config = dict(
    intermediate_size=1792,
    rope_fraction=1.0,
    lr_mult_down=3.0,
    lr_head=0.00458,
)
Each number is 128 + 32 x the weight over its row's rms, rounded and kept within 0 to 255. Layers, rows and columns count from 0. Numbers have three digits each. The size before them is the row's rms in percent of the matrix's.

# up: layer 3 MLP up, 1792x448, rms 0.0813, rows 20-119, columns 192-255
# down: layer 3 MLP down (transposed), 1792x448, rms 0.123, rows 20-119, columns 192-255
up20 092:150183066100133084121119142155143100176143131138120083111066135112147164112115147114162166153176154139138163171116133104119087096111091113115175128171094088095106160142124119152128102139120098
down20 083:177135146147125157112176093085102108114157127077099106140183147133149143081083180123123107119083073061108123143120119154162115156095134099131120128123174113072112089158113117111133140089086142
up21 077:167152091091131171112178110078161125135168179122178143050125149159162148155169119130135109186105065087072132140132120164078131195109112075103180137059134134087137111136099098143106119125186109
down21 079:143144077107167134080117173149165186126183114136174163124143124132135178108188171123152133153113117177128079083164161113112094219108116116066191125117189171133080136123179130122120163141126122
up22 115:099150117119149112150126127106135098112109082131112101125094144110163165128169051096119098107098136145094121102103110123138177106144124146130119164135135114066121142154131128092105144111094159
down22 117:075103203113121144115054137129162156172142182143110125129150123175218104137068147105125114127103179128213171178136111114190090122151129151138125165172108116182189164112139095157166181145129138
up23 099:147123156114056101126058143172157157127090142121128101142098180155160200115124107060062079109128093130088089114129121174070177143078085120147155087166134058112081067080158126123069110106122085
down23 094:094134167174181102157154155087109140099152186131125167183166131080088115084159131185116144120074146092117199157113116099180137144080118139097123186134126130164146142184178127124121096141162124
up24 109:125114151057148153101102137118109165113114064118152145089110140126167105084099114221106089130121155101170089119126224161116154107125167074138080155126118193060163123134153111160133144136154191
down24 115:096123145202088103116119131116151131147138177110133107108097129136103099149126190084128166100074128159077156112143107114158093093127086191129121126098141051147111165119126153139119170108023159
up25 116:116178145130212178132145171120161207134163130113154160092136170195190161108137108158155143142116151135076114120105148181101160191133146138158078092109137153161097190120157056102096135104087102
down25 121:121094137080166094127115153135132121057162138168164095149073133168096095084131154177126169093177076135142086129131138080109135152181059115134135101127169082131138103160115054030177133153158144
up26 088:116119207131101107075153144132151137171143147118147118115177100178087106150150085139101103127135112105089137171122094127180099147127105143107156145085128066070081113166135139103152107134128145
down26 083:137134046161176144190084102143154151156106026109073145104146133105186091116091126149126124119120137136137074116141145116073161128118080089152142094155107072186146128141132084099120112068123140
up27 112:122145134106078138159152156153129102147079131139144111176104160103137106138207069094132171074118055049127138090151119086100113142169157091113144187160096109151125151115105106182148126147117100
down27 113:135085162142151134089146109136129185136158170126151136057129098174079152088044135144166063144078172187081072150115131093135174121185107120155156119171145139070132066123132109129139158140113142
up28 080:083104130048142127163092105119068201182121097123123101167215107116052113164126168134107198108071173163116161109097136132135100171154043145134111125203155119087088099206167100066161147177138104
down28 072:095108133097154146112104137131163094086159145180149131131137120146212187098110083156176077128195103117125097124157131147142117099117178125158108130069134135158146152084120138176128097066086125
up29 071:157138146095093104116055123099106102131118177165187169085083156168146146033066106101125179215120110115166135156100127160151137155103137150066120126111161051127114155131170149103139156124136101
down29 069:082106135155139123150124188136137120122180121179120074180119136143082135158131179134175149166127168091164197154132120160090103149160135118150162110123127164110124157127167094111112087135091091
up30 052:136136065121065080112171083129059117149095110111181135106174145148048066120130112154197094114174134122035180208117162150167154064162092073111160128131177105108092112131175135111103116166147090
down30 051:153113136186127130105157058152109099100198150134121126132109102134122129096132135186133111116144095137149166171168154129076105169105121144146129135080128109131163118142134084163113116157125081
up31 140:085077114173113128078115115173107112088112121076073094129087149113106113087086148102174142152148212160167099153108126089101111105132112090138132131139111103176145151147129120120175210102140110
down31 177:118126104115092138143112139110163111147145128130100113154054092163124115112153162133148151147094086109122143158129137069159134122099088175169099136215155139121128160105171114085163106110112131
up32 101:163186135141115176176154140051197101143104132131050125090146107081106114112124126106113101116156088188164147167159108139152066122067082174075071114074123121053101090051132123142097092161101124
down32 105:089148142142154064101124150131093079165147054080119132144189150136183117137093130088128226160143144167062124088053064136132085205128134095149117157132162119128148146097085162072083096130145112
up33 097:130082148164101107154160201142123127100126150126125094167116144079135081108110119151082103092156116078103125171113090143104217159154112112159086102131115152148166138101135121132142162141161140
down33 094:112152125118172168129135073170111087196089087157101243122120132136147148127161153129090140143076171116166165118147140134121104148112158176114144183105147097105108106146093103167055178136131120
up34 132:107133116148104182147167091136111117107113172096156126128073081110074149151149119143136184091157160172087157169151070133152126143167151142141166120076168132132129171096112090124083191077155219
down34 142:107144104127081087158128173124159142121117106171063113118168122140153128176126100129112087127081154127124137152159082161100187120158092139115126093104138110105120096190103157151138092159196092
up35 072:091159149075093110115080079136084107129187097137119139121076139104183098128123145096142117107090176141061135131127121116110111123080153105071103144130129119113135144184136190134128154129170099
down35 071:067164131146190118148170108128086187149119089142127105128114132113104174139114098243128168122102123176143143138128123136097172184146136132138100151130183069130092144084188155116132123108154119
up36 116:106120153109124054127066161136041170113167125159124081125138165139166134113144121129123049130092139152072181106127136141110169124110100132069089128088142124118138156133116128122100114078100145
down36 141:147154139097159093125129115124176114098074081067110073141140095099100137106108118126126143104122157109165090099126167119137167123109112109120144138184119142119120159163135128168185096146128128
up37 097:131125124103129109089121132123101154105109165177143124155114098179175141103175147121176108105137173126126102127093177156133170138114193113121200085101080172144176090132214133147075109147144145
down37 092:163113125167138087161163070154142128108113091121147148127108129125167096117195146121138101128142163153158124128078132134116136097074145117123128117108100174145118129150112139123099137131126185
up38 081:093119127162072111150137122127164119135093177127127125073088163176133087080104135188150112165131163132085118120111153090120084122206157148103170073164147114112133148111111107090085155138177160
down38 079:113159135122133118105167096096095132087121166125111122158107130129116108168109098086166133124129116141160082108219114121137122121066148139134060180129053129126186151103132182106165103135116075
up39 109:154087148180125101120071146125139118133077169153119079137161133128119140114133146114155136121165122146030110110086075118140125131113065097159130143137170159117117196205120106120186130110127131
down39 095:075114061075104103152171116142166104083093138154160181181133174113136124150129107172162104141173133096174116141158176139120120149150155114145099097078149103090101086092088137113068115095125066
up40 077:131146172075148147137111170125130108130144130124100156105046160142084161165119085144113157096154100105197244039169123142148092106119143156120098102160174094110122013127091092115116118143140062
down40 070:144096139105147107109138129094200113132168134154084093146174161116121139087123167157141117114140153119109090163128083133138082111089094163178195176105082149173119129132096179124144124164140140
up41 102:081173154113121139157070129109143178063100157077088123083094102097060149112092118159134133087144184117103141122099111154200177110098106138097124044135169131161069132121128137123131100148148095
down41 099:113147127097156132085104159117122143127182129129114174123078126124130148176183120168172138116113160173204115129189160130097079085169159137163080171096142164098158121132125112142079145126116099
up42 052:113102195178131156088109155144113097140156115124129116065100107185186186116112120110076090209136115177097104179150131183143193148139153081119083096079120163226080117137158097131185152125191122
down42 051:109104146240126152168123127151090096124131161153112102068105107158153101080114127138087124128140155081113054135131139104105135111149107099137145165165136178153146103121121164080101141120118160
up43 102:145100162144034127101152104164165156108107155114071157138092159173131117131142099117124138154146153102110159136168120147098154074106123121121195135162118121074130156043152120130091136140131127
down43 099:160102115098133160162140135129062189106139102155108197108115131141097098141181142146014144172157142119134154165124153153145154087112115166116135169197172102113116108133142150137091081057102133
up44 066:165079105141155091154125138147088166113157133173123156113132132139206079092146169080138045134159094156113128120141120147105184123046205120135124136092151164148141141119110123072147173126068161
down44 060:116065121092106141102092125136118132141169125118106158111101144171126155064133137149147134108078122141155119087078173131148096117163097095165104089132119127132112115159152096089133131103184093
up45 081:152088146184099092154128150121188103159134131135114161147142128115100089108077084207148090129130108115152145155100169167185136105108224146153152172139150093097091164115130113118122141092166134
down45 081:114158160126106169135142116163151182148107160096073121144101147118169106147139099154136154103169177138092167227113111130135102128167116161170070127158159163061132121073169119112102093164108107
up46 049:115143139147126104137167168110146137163129151143114214086069148128134077128126141108101100107112120179174110085160093160099144105127158141157140136121176125121106086114127141129122094061007107
down46 043:135121070111161150156110061159148105082086133147121074181153112103143150181112165087172163080115137134125123150108166145173136119072100158151162094132124136157159134155132144152092128148231119
up47 118:145182151116142175132151113111119064058119103162075119150080187060139122104168100139151097160168116121146117060127088100138110117124134128121146125175162177124151142150113230097141175124112136
down47 120:111150144133100153057114194111117160191166165144131157213127091114171102116171128113103155121167168109096191146122154140136132159143092108156089149080158110131127139097166092045103134109129141
up48 092:074117169100080117161097080162110118150111077117116161125159160111120122116060160101103131119123156098186118143150103100130128181154167071163138142105086085063119182075130110142155132199124149
down48 083:107125090188139103083111151086115120096116157126054058117137105150143129101197071126136083156136125138088193068157128139073149199111122141074104172119135137188133149147091121088177104052130191
up49 100:126090098147126132132142118114117101141108138068087095108134134176135086074123187089132171107086168103091141116142127075125180064118101094144129106120111161097063124136091140118112150140166124
down49 101:131087110117162119131187161086176091087117162149133103118137105099110133123157061125132086166155186110189179112165113127161103108115119193130099092159095120144152173134170167087123063125142098
up50 085:141071142143153127176140088110136129099122129130116157117130074152129084069121182091151128135151131133110153120153107068123114194140105143115184128112080063108133122127100092175120190171104130
down50 080:196114158135110171104149168169119156137114109153132130107156176121092096080108145071114125117120116213129146092089121172172125173140078143145126175120139174083104123139136138125150156058107184
up51 111:140132143109153140133140156118100174149125104104187128141113099129115112127126131077181147150169114117153135123166075137210098124169103212086119121132146139103157103090061111109138096092055158
down51 103:119139134136159122113149099143109190108036159168126122092190108182118105142130059174055090097120156117087094152105149128063127111088144100140116138197090116155132156141150196107130153144169129
up52 101:089077195107184145161157131159152159062118129095122177109136101114107138109118143119111131139133114096143093111171129115090167080162157098144167087101085136157159129158083073154167186115181136
down52 098:098137121107108133134096138172120151142143106119089093128126141068155102146152093163132064095153153224138107084131136172125117141081102105100128065141106096130181165092102194130148107135180132
up53 082:123167069165090144108160134140102105129130187191107120108124121125141163149143110167100113102131105116121151191138146105159096128162176143160150061131054095065156119151125158173132139121156113
down53 093:161148153187149086126109142010173074124125130188139142164022168179040094152164155090155102187130142157107155111107102089164103081155106107144171104151080127136120095179108112116133050139128119
up54 139:159133146157097121109117200158139136163112077130136111117081154151115152147137148081074095155160080156148115080134112132144083078173125082146100112137161140126119103149110132148141102113117084
down54 139:149163141178142146077148139128218108140124144103109091096097138166161095146174061134125117177058111161151082089118119170104107130175172111124126107155107107125117165120105114124113124068118174
up55 077:133051149158105136128121155106134092122161112135084117141080171132182182109084127141037122175145122123146080110163168057117073126164109120136149172132140105153201073139098130087170073098121087
down55 077:151060148132103152166026178156111161121097161141055153114132125105077115155135138069216131108149120114104169118137109161133115107124114089066081137125182110140075149173128139132077066153102142
up56 137:152132121164175128157092151124193103130138108061100192093135161147144145106128108187151148151076099149149163168138114131116133096151176137137047105109128103098153114120106105106178119098129185
down56 132:153139074105082107083084146154067105137182178114135094150159118154128121135124103125105134115118138150110149119119152090092134131083154115097172127120125140122135132152171066156089132122157117
up57 077:128078082156091106135168117144161149114140095152151075136118166132120123173099116161123109151143174129157155139143102109145110128108195175162112150113203123111157155197103096055154099128134125
down57 079:139117163162133131128072141129105054174111135114043182138122170133146138113138157057128108102201093116128113124120102139063143170101120109117118133146075156136140123103160153168147102144147123
up58 077:119156102182111192167139097145158048081119140185101129128113154132140144144150127123116167107147106065116126124091135126092116072173113136131148120072132122176159077123129151134157153130157157
down58 068:099103126104125150123180117154180122131105136144071092082095163104149099189121176182088092118129104130106136111129108140121130156100178115122135103118115120186128135142176165148137085119143124
up59 080:131184079126092133144154128167147171120157125180127169073170124133177104150165152142102135127168173083174117144113116079116097123157123106093119138081176167143105096140115138151101169206078161
down59 076:157133153164121140118136156144138162136106159062155121153108110117100106136157069104115144151118140102140157135176094193174188104125147094163133105188094075120142122088140123128137126127134097
up60 127:119120184134150115132139164111137177077148167128115084129162082095135092078131149053082125135110116118144174141119157126151153136094150132128149160105169099146081152127162157211097129153145085
down60 126:159113160077120056114148137114125069154125063156178122120074152133076155171102153145183141128115140154097158085166105081162117161099143121129110162164132081118127125116124161102085089140113199
up61 135:216110145079086159162135159086136161083075159119110087066134092109142057070175165099118092136080138124163149139108163133116140086121156116135145157101146120176142102111162103082138150112162061
down61 160:144210118110078098093081127103102149140113127172146134104137123144154059104125115164088140173134130119130141135125146132152154090126135162103143119123163089158189142148182091099143089110130066
up62 139:116127029136118123116176127102121201067131160132148130158160085168141087142130083098096108130174109112153158105110112127120088114087123127111142131106111122183099132155113090120107085090101121
down62 137:129175116118117139156140135142151133152116142099108137143173184128137125132098133108171119145127171124102086114117131145140142108137142098158113162104122102102082155171102043095162128137169152
up63 140:180139132157027064141136136140172149111144198141066177123108134130111122084118116134078080158060114103061174190153120079091069087175144124136136105041088152030132140114154107174147128145132118
down63 149:098058193122157165069144140108125136168188145141107066128167119153123128139188166194111110136105173136137183110140150112121135050144107160112054158159145091117075148165200087099085094079168123
up64 066:168104144129110178098118135116133137151099150166144155155209141157173131152145101125141105126151118148141142116098149177133093165192053142133113125121145167096103141067149100199133142180073090
down64 062:148143073105135150115081088074129159148115185148129158137137154138142134198131095170141111154146082079143090162129156168114177163089167099114186089110104106105123174170091156096130112114143133
up65 097:115175116094078125114085155154053105106093105103133094104132115144147052109058098095065096138166171140164128115142090064109093169143101160038098114148099143107128096072157116117138129155126121
down65 090:152090166097133118135129120100170175111148114136152106152212170136080159098169150202160146152081085073115137123134201151107115116117144059176171144089168139136107156132085134117186112093098141
up66 119:136115139147110139108105164145115118127099130090149114073153127132122091160113139136161134167111155083081138072102129186143068119080115103125169149112148085130133147110104087134109092138119079
down66 121:079122188100141145054119213140119102178137086116115137064129123177145110112079166164172126117155124104139071120141070151109138158189144108135089141117137123142099144146018107125100147098117066
up67 132:107147136154153108134141098121124142140108124086096144167105128132090111114114151143137096092173141066145177091087126167073155087105136090103158166085133047105143180143143107146206176195123157
down67 143:129156134119103169101126148091108106131097169076149071154150148117132132162124123139092140107087104164122141108152101138142151088126118136178139087147163132136121098061162093144100117138183083
up68 040:128121112107132130121130128130163148162146039153139147183154125144094149163169142069156140137118101122106173031128114086125118100104094107114145161099145113148092181184086137133158103170108160
down68 040:092148113148128169155169135116118158215076120132168109049157112141150140177134092161124131169135168147153133151094143140175135147149123117175169122204158087089103102151127119140151101081105073
up69 114:134081151134137113158117173158127129134091131109129143169075111085151115154129134128113105163134107150154128076143116098132119105103122116163117062147099124115136108074110138117149180076046112
down69 118:129088125185125125105142091064085083168173096118138095139080172102191132125136092134153148113069157139168141154147140145131073168123116220128078124115146145073135149102202093129088123118099133
up70 101:107120177117189171109115096160117168119098175112096089131144149076209124144142120088087097149128125133131150164168105073098077138101151148179135137132125126124097093104147172080149128120121164
down70 096:120138111125188152148176155101103089107108097136105095113145042139157125101066150126137174101158085181125144122098157141153083150176131149143089144128193169139132154128153126134101118142134081
up71 092:124162115085146188079082113120122164098108123099109137108091139123119140151122133076069174132164091139131152149089084100088102111087132157153140076108128100068141151138143179111122160131122128
down71 098:121080106169133129148100129074130170173117145162076064135108100148106123106131134061169099159167122105127114125141154112122122094111123180202054125133105144126077111170157108122106086132119093
up72 083:150107082129161122161134099150151120142174147090149150109152157142134166135165152167167208139118099105156139176194179173153176066127166200151083093123141124145182044141124097147171079184094100
down72 078:047153107119144116110117108161159133101136118137140143143158083132107163205131119136087096151127109088128094093114086150086113187086113108118161066141097090115116137106175120158129098124138120
up73 100:128108120071131134142104109145168130215134134177173116080110169162161122180125143133139161171075118156144146077149169131098097111107154114145056132183154141167124107165141128131141106191166111
down73 102:092106200203141164145115119170076111117079090094087127163141136148111139072106200097058101171169116083075072206097124117131196112173170125128141156102125134105102178124155166149066153136139141
up74 083:120102097117068087100072123128097154141080070179134214172144075105108161155131209136179123162109184124117050122115091140183178141093092115146173123092190107140121107140096073124093098091192057
down74 076:152157163165117173063113134152185114132152157111140069106132188116187166112124061134121201132194107148095196077132152104126111101112124145081097118142069177058103119140160171125091083153114149
up75 108:064108109115141136069122150130098130070132079137177122132144171145059139135101109162115043125124214153122074126091110122176097156119085136181107124136165152106108166077176117109105144080135111
down75 112:114155092112119124174171135111164150173200045150095151156112132111097091098130103158144154142093081120141121087126127066094150064171192163103071123131191109151128134133139112100191155101121187
up76 058:066083078178132167142143099101105149122075116126155140133109105146083164130111129163106117102136117152144098161166191127103177164141113133124150139099138143141104076154089101112123134155097153
down76 059:158082080179099130097185145117073117135146141119041134140110135131078149166132118111092167135143105107144114183075158137105155148148130117093161122141187165106089115089108111168119116143116117
up77 111:148078100152134117141153082157109130114122120178134043122080151154118120103071136106136126145099151080153122104112102218095119096153126163107115161065178078164135091103073117186119187099097079
down77 110:102113130125143136089158180111129124072150141118091148107133118097152150125142144150136235199136098149075105151141086106133180123046170110108166127204114171117156138136102123136111143176138157
up78 139:116163094083123093116199107069104173081167126169080159125109139118119122150125104049115127124172155149163085119085110106113109126101096170111150127127155127118147120063095123098093113148106126
down78 138:203159115119077131174103192099139128156129117124129122162156198199130113086129177156128154123127122085075190135196115162116110114147152130131126122153093113165117071134146113139192140144150174
up79 088:089113087090071088119136165105166064147144139200139169116097117182114143042130140145096190114118127184172157132083155153121102142104114083153097131177134102121139155096084111129139113141082163
down79 078:124155118119067140113125103142091152093066117182126083147172104111110120169144145082144111151127109123124172102190117109122102150106176130168183156110063129157148127138127143034125127106149160
up80 132:100051125139149181182112082064157159150114102077090130092099097074141137138151139087171131140154092174088152086153108144074126126108140149078141134162158183162133145146124125171121110161166149
down80 144:111115088150100075163132095104126120148093113098125131115120070100110140126132144125112140112139104150164133098126118098110163198134097000152114160106120085101094121195187168151118062130155088
up81 106:169121098185099124208097128125102176165121153164178138121143139188129121124110151117169147184035109154137125084161076149089080146125103130108110173118170154162153063100117122116139131102085114
down81 106:105064148136107174151174114114139126093153097089087167103112100141070108181109117117100179112092113134120069120031175136112143153133111114135145093120149155101148191085131131087101125120128136
up82 096:058103077145125165130159117110167158131044096132104123170156141133142129122116122132130095127141120149098108120142105112126095122106072108109116118090170137112093226200147130163098124168177126
down82 091:120146117172159056143169088053111140163088131160140114164107143161065096117131174171103157116160123131133127148134124059135103101114135137127072126147172125110166110173098153145173144059036096
up83 099:208120142113065125091098130123039167098112084164154143175153093127116110172118116090125089093096144108173131173130127130184147095101125145169064028156087123079130174106117126071105156109162081
down83 102:129115105084165121212124123129102093122116104113084101125106056122191177142124098051106146145147135136135113071102122071167095130098091112066149209122124102123098140143159128150121132131181187
up84 124:140109087050119173096082110097153094102137092130070136110061133059123115122163157128144097168146093150106165182125148100152126111105127064085170103117124150118134131135123132085151140149084092
down84 126:133083120140051093079141075132163092124161148146108132119119085148153116146167116110177117153138135133069114087119152152161176140177113165167129137098157084169150121091152127145063099116145137
up85 098:118096125151061139096078121143147083147139177064174116103185114157172124114131082151103145129101112091140115130142164149172153198155142075118088137141100153158213182179139137130097073124140103
down85 097:088147119159118147124123175096152168123093158100157132166064151109107135094151223149229175118112113089141134189141102174195114123073128110109135138150078109125161136109092166142126122148116141
up86 121:154175096034136103113123075096086152130112108147116136168148225125149129171112154079156141113120158187147135172144086143084156121162100058086127208120159152114099135103084078034126096141138200
down86 114:162139155118119140117126164138185119075136150184140138112108111125118050100115090174126102148129074076125145115079121098155094155150098124172137158197108131122064090147165129198122183156121124
up87 098:092162142154134148137146121136132146117117121126196185142106169148102119121188099129166149156096138094156103114158170112135120099123136095098160135116124108078133113123120123138126156094111140
down87 097:159171123158108142163107108112078110111176164125159121088160099090098068169154102129125105114141163101182088187107075162127129134103141173210062126144135121181048122165176099120082148180094160
up88 116:121074095141156131125131097119195070108153118153085152096172125123111158081113163132163156101100118171041097158086123153103077163130145097106124106135141137144148161135141155140131154190093173
down88 114:185142150040115104130113129062124122139142131138089153094094117172153109122157074086147088144100108115133145088138097097100120184140140111151193096102149110082184123096098129112105152170164146
up89 046:124106101054113145080137150175185081162142126123121097121146130122083129134125130125138153089158145191163136124127207064130138082149117124131139076164143156135150122123128056111107129132140094
down89 041:119073175109093132197122124122148133108105162108161106149124090118241079110110129130077058152116140109075167118144090170103111164114116097121162112154111138125120150124141154097109147139139118
up90 092:105090137149099145152177147200140143144115100147071158091127162101107076122105167189150116119151147120095150120156088095164149141111130086089136108098166138162119169169146095084171147110191127
down90 081:192128120089126161102089133108155155109185098135155123159127113113126219087144120087128152146131120121095170187117178141098103101167066137156154135139101117117158131080109166170059141167123126
up91 043:145151080125175143144094175137127159118108147120162127158124135112132161136141108108166091139088154103095108075111069143087162123131136148146167135155143174178143155162111072146138105147089116
down91 038:143146085149123144147147098129151095110131087098139146140089128093116145149124148131128197092131130149146120178137164120174104162128127137097087169079105166123140074053153137091115114083150083
up92 076:190153091109158092154140158110180082128132132126166075225161107161089124113135111119057176146109127159103139172106138142120157114186127113142102143082091112137135155168132153134118128135103143
down92 071:150108179096109097121112084162141098101153083153082212069108073089154152139096192113120088102141118090095163144113128079125128110085104138146089136126174133135102177123140148120107133127128129
up93 056:133085151096102143177165124124060186124137140127059089168124135142111092155122105149130152108148132121135126182139070090093144100108116128163121106137054112093085119123176168143141071071176126
down93 055:164124133153173124085140156124169079069135148083154150129091158080083122147127162138152128154143047141135153154090157150163105153160148154111144131131184114085134110115065075094142179072140158
up94 117:141153108168129110101102122126136132166170079161146125180151161142125105167096125117166191131108113138130110088069159135152157193102072136136068079165116181187158073173084109124110076126156128
down94 146:123139186114136156098126169137089154131158135150104147079157151068080178121106132118144135134133145112052128136109069145126116127163115157116133184101165160150135104088157114099167108145083153
up95 084:154136191122161180110076117153122098166190150104073097082102131129149172119124104112096071053135137124111123126166176113129130080113144100082212133091126167199153096213193186135134117135138131
down95 086:139103072185180157120088098150207184103135137151139120170118102173165120132153168144128144131134132142131102122065124115086075152176128112121096106146151136089104156164141142176102153135116111
up96 109:172183207156081151128157117178113149071080135128116121132151145091197106141169100129168093143156160132181123112105128101115116092137095186097091123078127046147115127126167147128140152123085132
down96 109:074125110140181171097128149130143156176146163100165110125113197128120158101135145142155117136147143093137111115087061130176139085116135146128149173093131146150099094161151094100087114164158131
up97 111:124185110098050122121144093079096070153117102136146097122164100138104158190089149121158097158127149110151143131132065131146132133173125096129218144169148127103116152125156150087118087186108168
down97 117:074095149148178145141101109205162113092148166150191092158138113126094129105134104172120105101094066111109095110121112110119137093121109109132100138132128123091139130104198101105153124127166095
up98 111:125090108122131080155098160141143197160122126088121105166139109147144115125122129136064050082096097123091108138118093062127177112106110119108113107181147131104108118085148152152135154138065119
down98 104:140101147126150149153152095113099085118093137127132130042163100076106148134178101138158128140151159143157143121183152147099055167204093130169077118113127153150136086099115103173128063123155180
up99 112:137116108147122161161111098101148106127190101078103125127126115089130156137132141189105089125117138184191077065145128187177141198154151116125164191133078177134129097165166113098167110115121126
down99 112:124167125140161067141115118109098161151102150062132123138111144127165098099139139110115135172158138091102180184120113084106153140071174123187141133093183074073056137116120097117142143135143146
up100 085:113119101157117158105154121173127123112129178147158110187109105136090148092123138099182170105123160129138079103174124121157157151030071118108086119101074167130156135111097109121106133123119160
down100 080:105069109192151144192131086160120140133126120134117154125091152126111106144183102112128129127126123130190157096137127145142220114197161101083121140144122082117125134117142130139100138148158107
up101 131:145156157163134114117090125110175181144128127072116142089128158159160130078096082173119191091152131100100086092119141138080188128173156151135113145146072128162131169160060107158197095098132152
down101 147:097082110076162140100091167147118149137181132131152099147140130160127109157197116045112157151098138080156136159197120077131161224177106128167122145117154088136118123116172192170147121193060105
up102 121:088153139145113135077196110104177093150157177172135103082129129067136135121116108130170106109183112105147102066145125133110151150155168106127124142167132102194152157137120130100118150124125126
down102 131:120130127107040153108051164150133105123141077127146133160093153095128119100144098134141116166077193130165109180152098150118098187137121109135089142136130118091171173072122091077161102128137119
up103 106:116119142180124155122061076123066112122184160116078066102101134173146109116152044179078108205195117127163161172116052123152150161177172109142119118105117086111097121113116076106090082162091114
down103 104:174130128120089113145103091144120147118120109138134162046112159117111136156130198095144159159166156160110170141161142143133130071082074075162154136109133100133137113139120177154102153101169104
up104 079:085144160177095167151141076133198118150093188096130114170136205133157132095090186166160123143096158169147112207152110167122106133142080169111084104088156173112134167099103134112120120069158072
down104 078:149129124060181108071102110096121101120152074134132162092148135092145088135115097167122152080113080056142177147157090150129143093101118120139079145168133176124132123149123081156126135094118102
up105 113:120162134137112079107123137130125133138137178185113095189111118128064146190115093134124108055115111154111177094156146085159090131161078155205115132087119060193183134063156158149111178140092082
down105 113:186087118149117113146141050119104116105130049138152136125143112135165107132110151154111192127187092099176117132119088104163133084146161153117191158095136161071137166156110099105155090202132129
up106 082:224071148154158117155090123122116154085131120082122108124074074150118116114100092099100160128095131118130135099186129150176109141144076130117104114147156149109087156158144180141107160139188092
down106 080:114152128137139094095148133184099101106129122134125128136166134110105153087146124160101133178110141170078107085108115132170143124114176158133086132113156145092176114138108070105154109102128152
up107 105:128127184091106134142158120103149141148118165169105137066170182100115062083119131182157137168117139143106211110130183119148170109111084081096086141135121111154149111130181101146099152149129083
down107 112:073075158152165062136134186134172113119080133121100147141108180108086136143137142140135144127146164120110110112085116110165174150109109158093111127205134145167167096118132157192014109066172137
up108 043:139174115113162126101166163174106109092147139131086141076129120162130146128158079125114086106171202166134166145121134123141146160112114115115161190099179167107166191180132116190173161139130155
down108 038:123154170151065130127164121119117137134144146153153172161170128131087124164147105131070164147204094127147108086134127153152105122169128055144090090183112127108098121104132118140121121124144131
up109 119:126122133105089167168100110156065161113073186113120107135133159080081090125083110103056150173142145080111156093068131154117107097054075156154169153156107152165122158118060149134162098104092123
down109 129:117155173137152144104120144135064145112157071109133088063088144068085110161112174128203153096057138108151169110170128107067070152110098118091109100199104081076164164125138137121086155134115194
up110 074:121121147119093121107169120120157111159136137105118151176138108135162074069156151102129173187095134152147118103188107146138176137119130116136090119088159144130117085062129147127136137048101124
down110 068:117152126159077116125124163129101147096129082115174118065163155204169174192101119111104096125113071102144136156043128139086142142151115196134170123166109143148177138161104103100147140131111167
up111 103:141098147133133121078102117132117132140128167110107173097161131120141145143116091154141096094111158127126104133128115112111138156127090112197142118099129174127085116199170112088137180125102113
down111 109:128114130093140059111086195133110109150120065137101108106128136109145112089131142143154138088037170157117107172154140115151116109075109094214063122142165156127146125134081089110131107154097127
up112 129:173153147186094085151127111124117132099072061075160191094148093126169193083070101173136165184136127126092090128121136173126180099115154132153131087143073127126154157159132122143178109141092127
down112 161:121119113100097103114109143068174117151143137140114119208155092120113167200130168068117131090149137050127086074163162082076101136165106087170133162134156145158085159058163121142137129171138126
up113 089:123106125128096112143155152146132165120154162084159159135101144192152093084105117116085120171144125173177166135114136158098136133161112141063151133167076128156157070114146151197105107140128070
down113 091:096172142060138163140153144072081157153144158093159148121148109157124142171094142149069118119160114104132125155148074136128061146114101116119111143145213139169102086172144126100101102089124111
up114 072:086094130155118109132171142116163145144134046158105138128182152110148158129166177143114190065095117127032114161125123118087097129146116172152089096145131182122107088108128122132158151143101135
down114 063:134162128096181124086110163153145099156106131085163097162096134180109175116030084134145147169178098117206154090083175103185123183126162097091131153088162105156157125118151157153132152152134146
up115 117:102166075083080132093122114128086090075045104134138151105095092106119103085127105216140140141083128144140158113151144149104153137135072145103164174125134159081068102084113144179120118110116129
down115 116:095109107122101134190107169121124235124093080128142136091137146117134090120091127139168132142169144082089079177136129141163113146140165086146111096075130082157162154150133125091140193172134154
up116 093:077103115114114134103120073221088114085132212136168106111162080136199083061136092196122119120087160143103108102092116091125139112109069125108081133102111112187081103119166114142080114046152110
down116 089:097105203115159149171104061079189089150090151148085113075118109021179132079096043158174123104102110162100178093142112164135169174109202151089149139134152121116154139143193042090107159134151140
up117 091:143095094132197146147141137159183145122148120141059136198079132095134121062149112090083076091122154148167089125129189078122172161161146154110139017126103132083172076043168174122132143108134125
down117 094:109109196127132120106108168150132119087137101131121120114074146117076151138119169114139129056147134068112131084217155175142169133134137100101075122116155095123151133155199108119116137186104141
up118 092:123132153114092136146146175140186134149036170128100131099165135159048122084087135077136168098132084141102144085107129112130108161152158105114074088152073124095118137089163136114125133127132090
down118 089:126143121134125114121075076115162100165192115119175109108127109116157062194101157104078092137121176075125092107126092126170110091107085155158165092125194108142096158180108089162106093125098139
up119 125:148196203081193188052106091086147125122156121136080118100162196167024105122148117159155115088135140134149156132062140124042118090087139077148121142116128121149157089179068080133091151083097125
down119 138:141156150129117095227146152167073109140109064106093182121112097053123127109115116129153130158149168139204062158134148126137076116116135166129101189148079080148078095173144112082144106134133145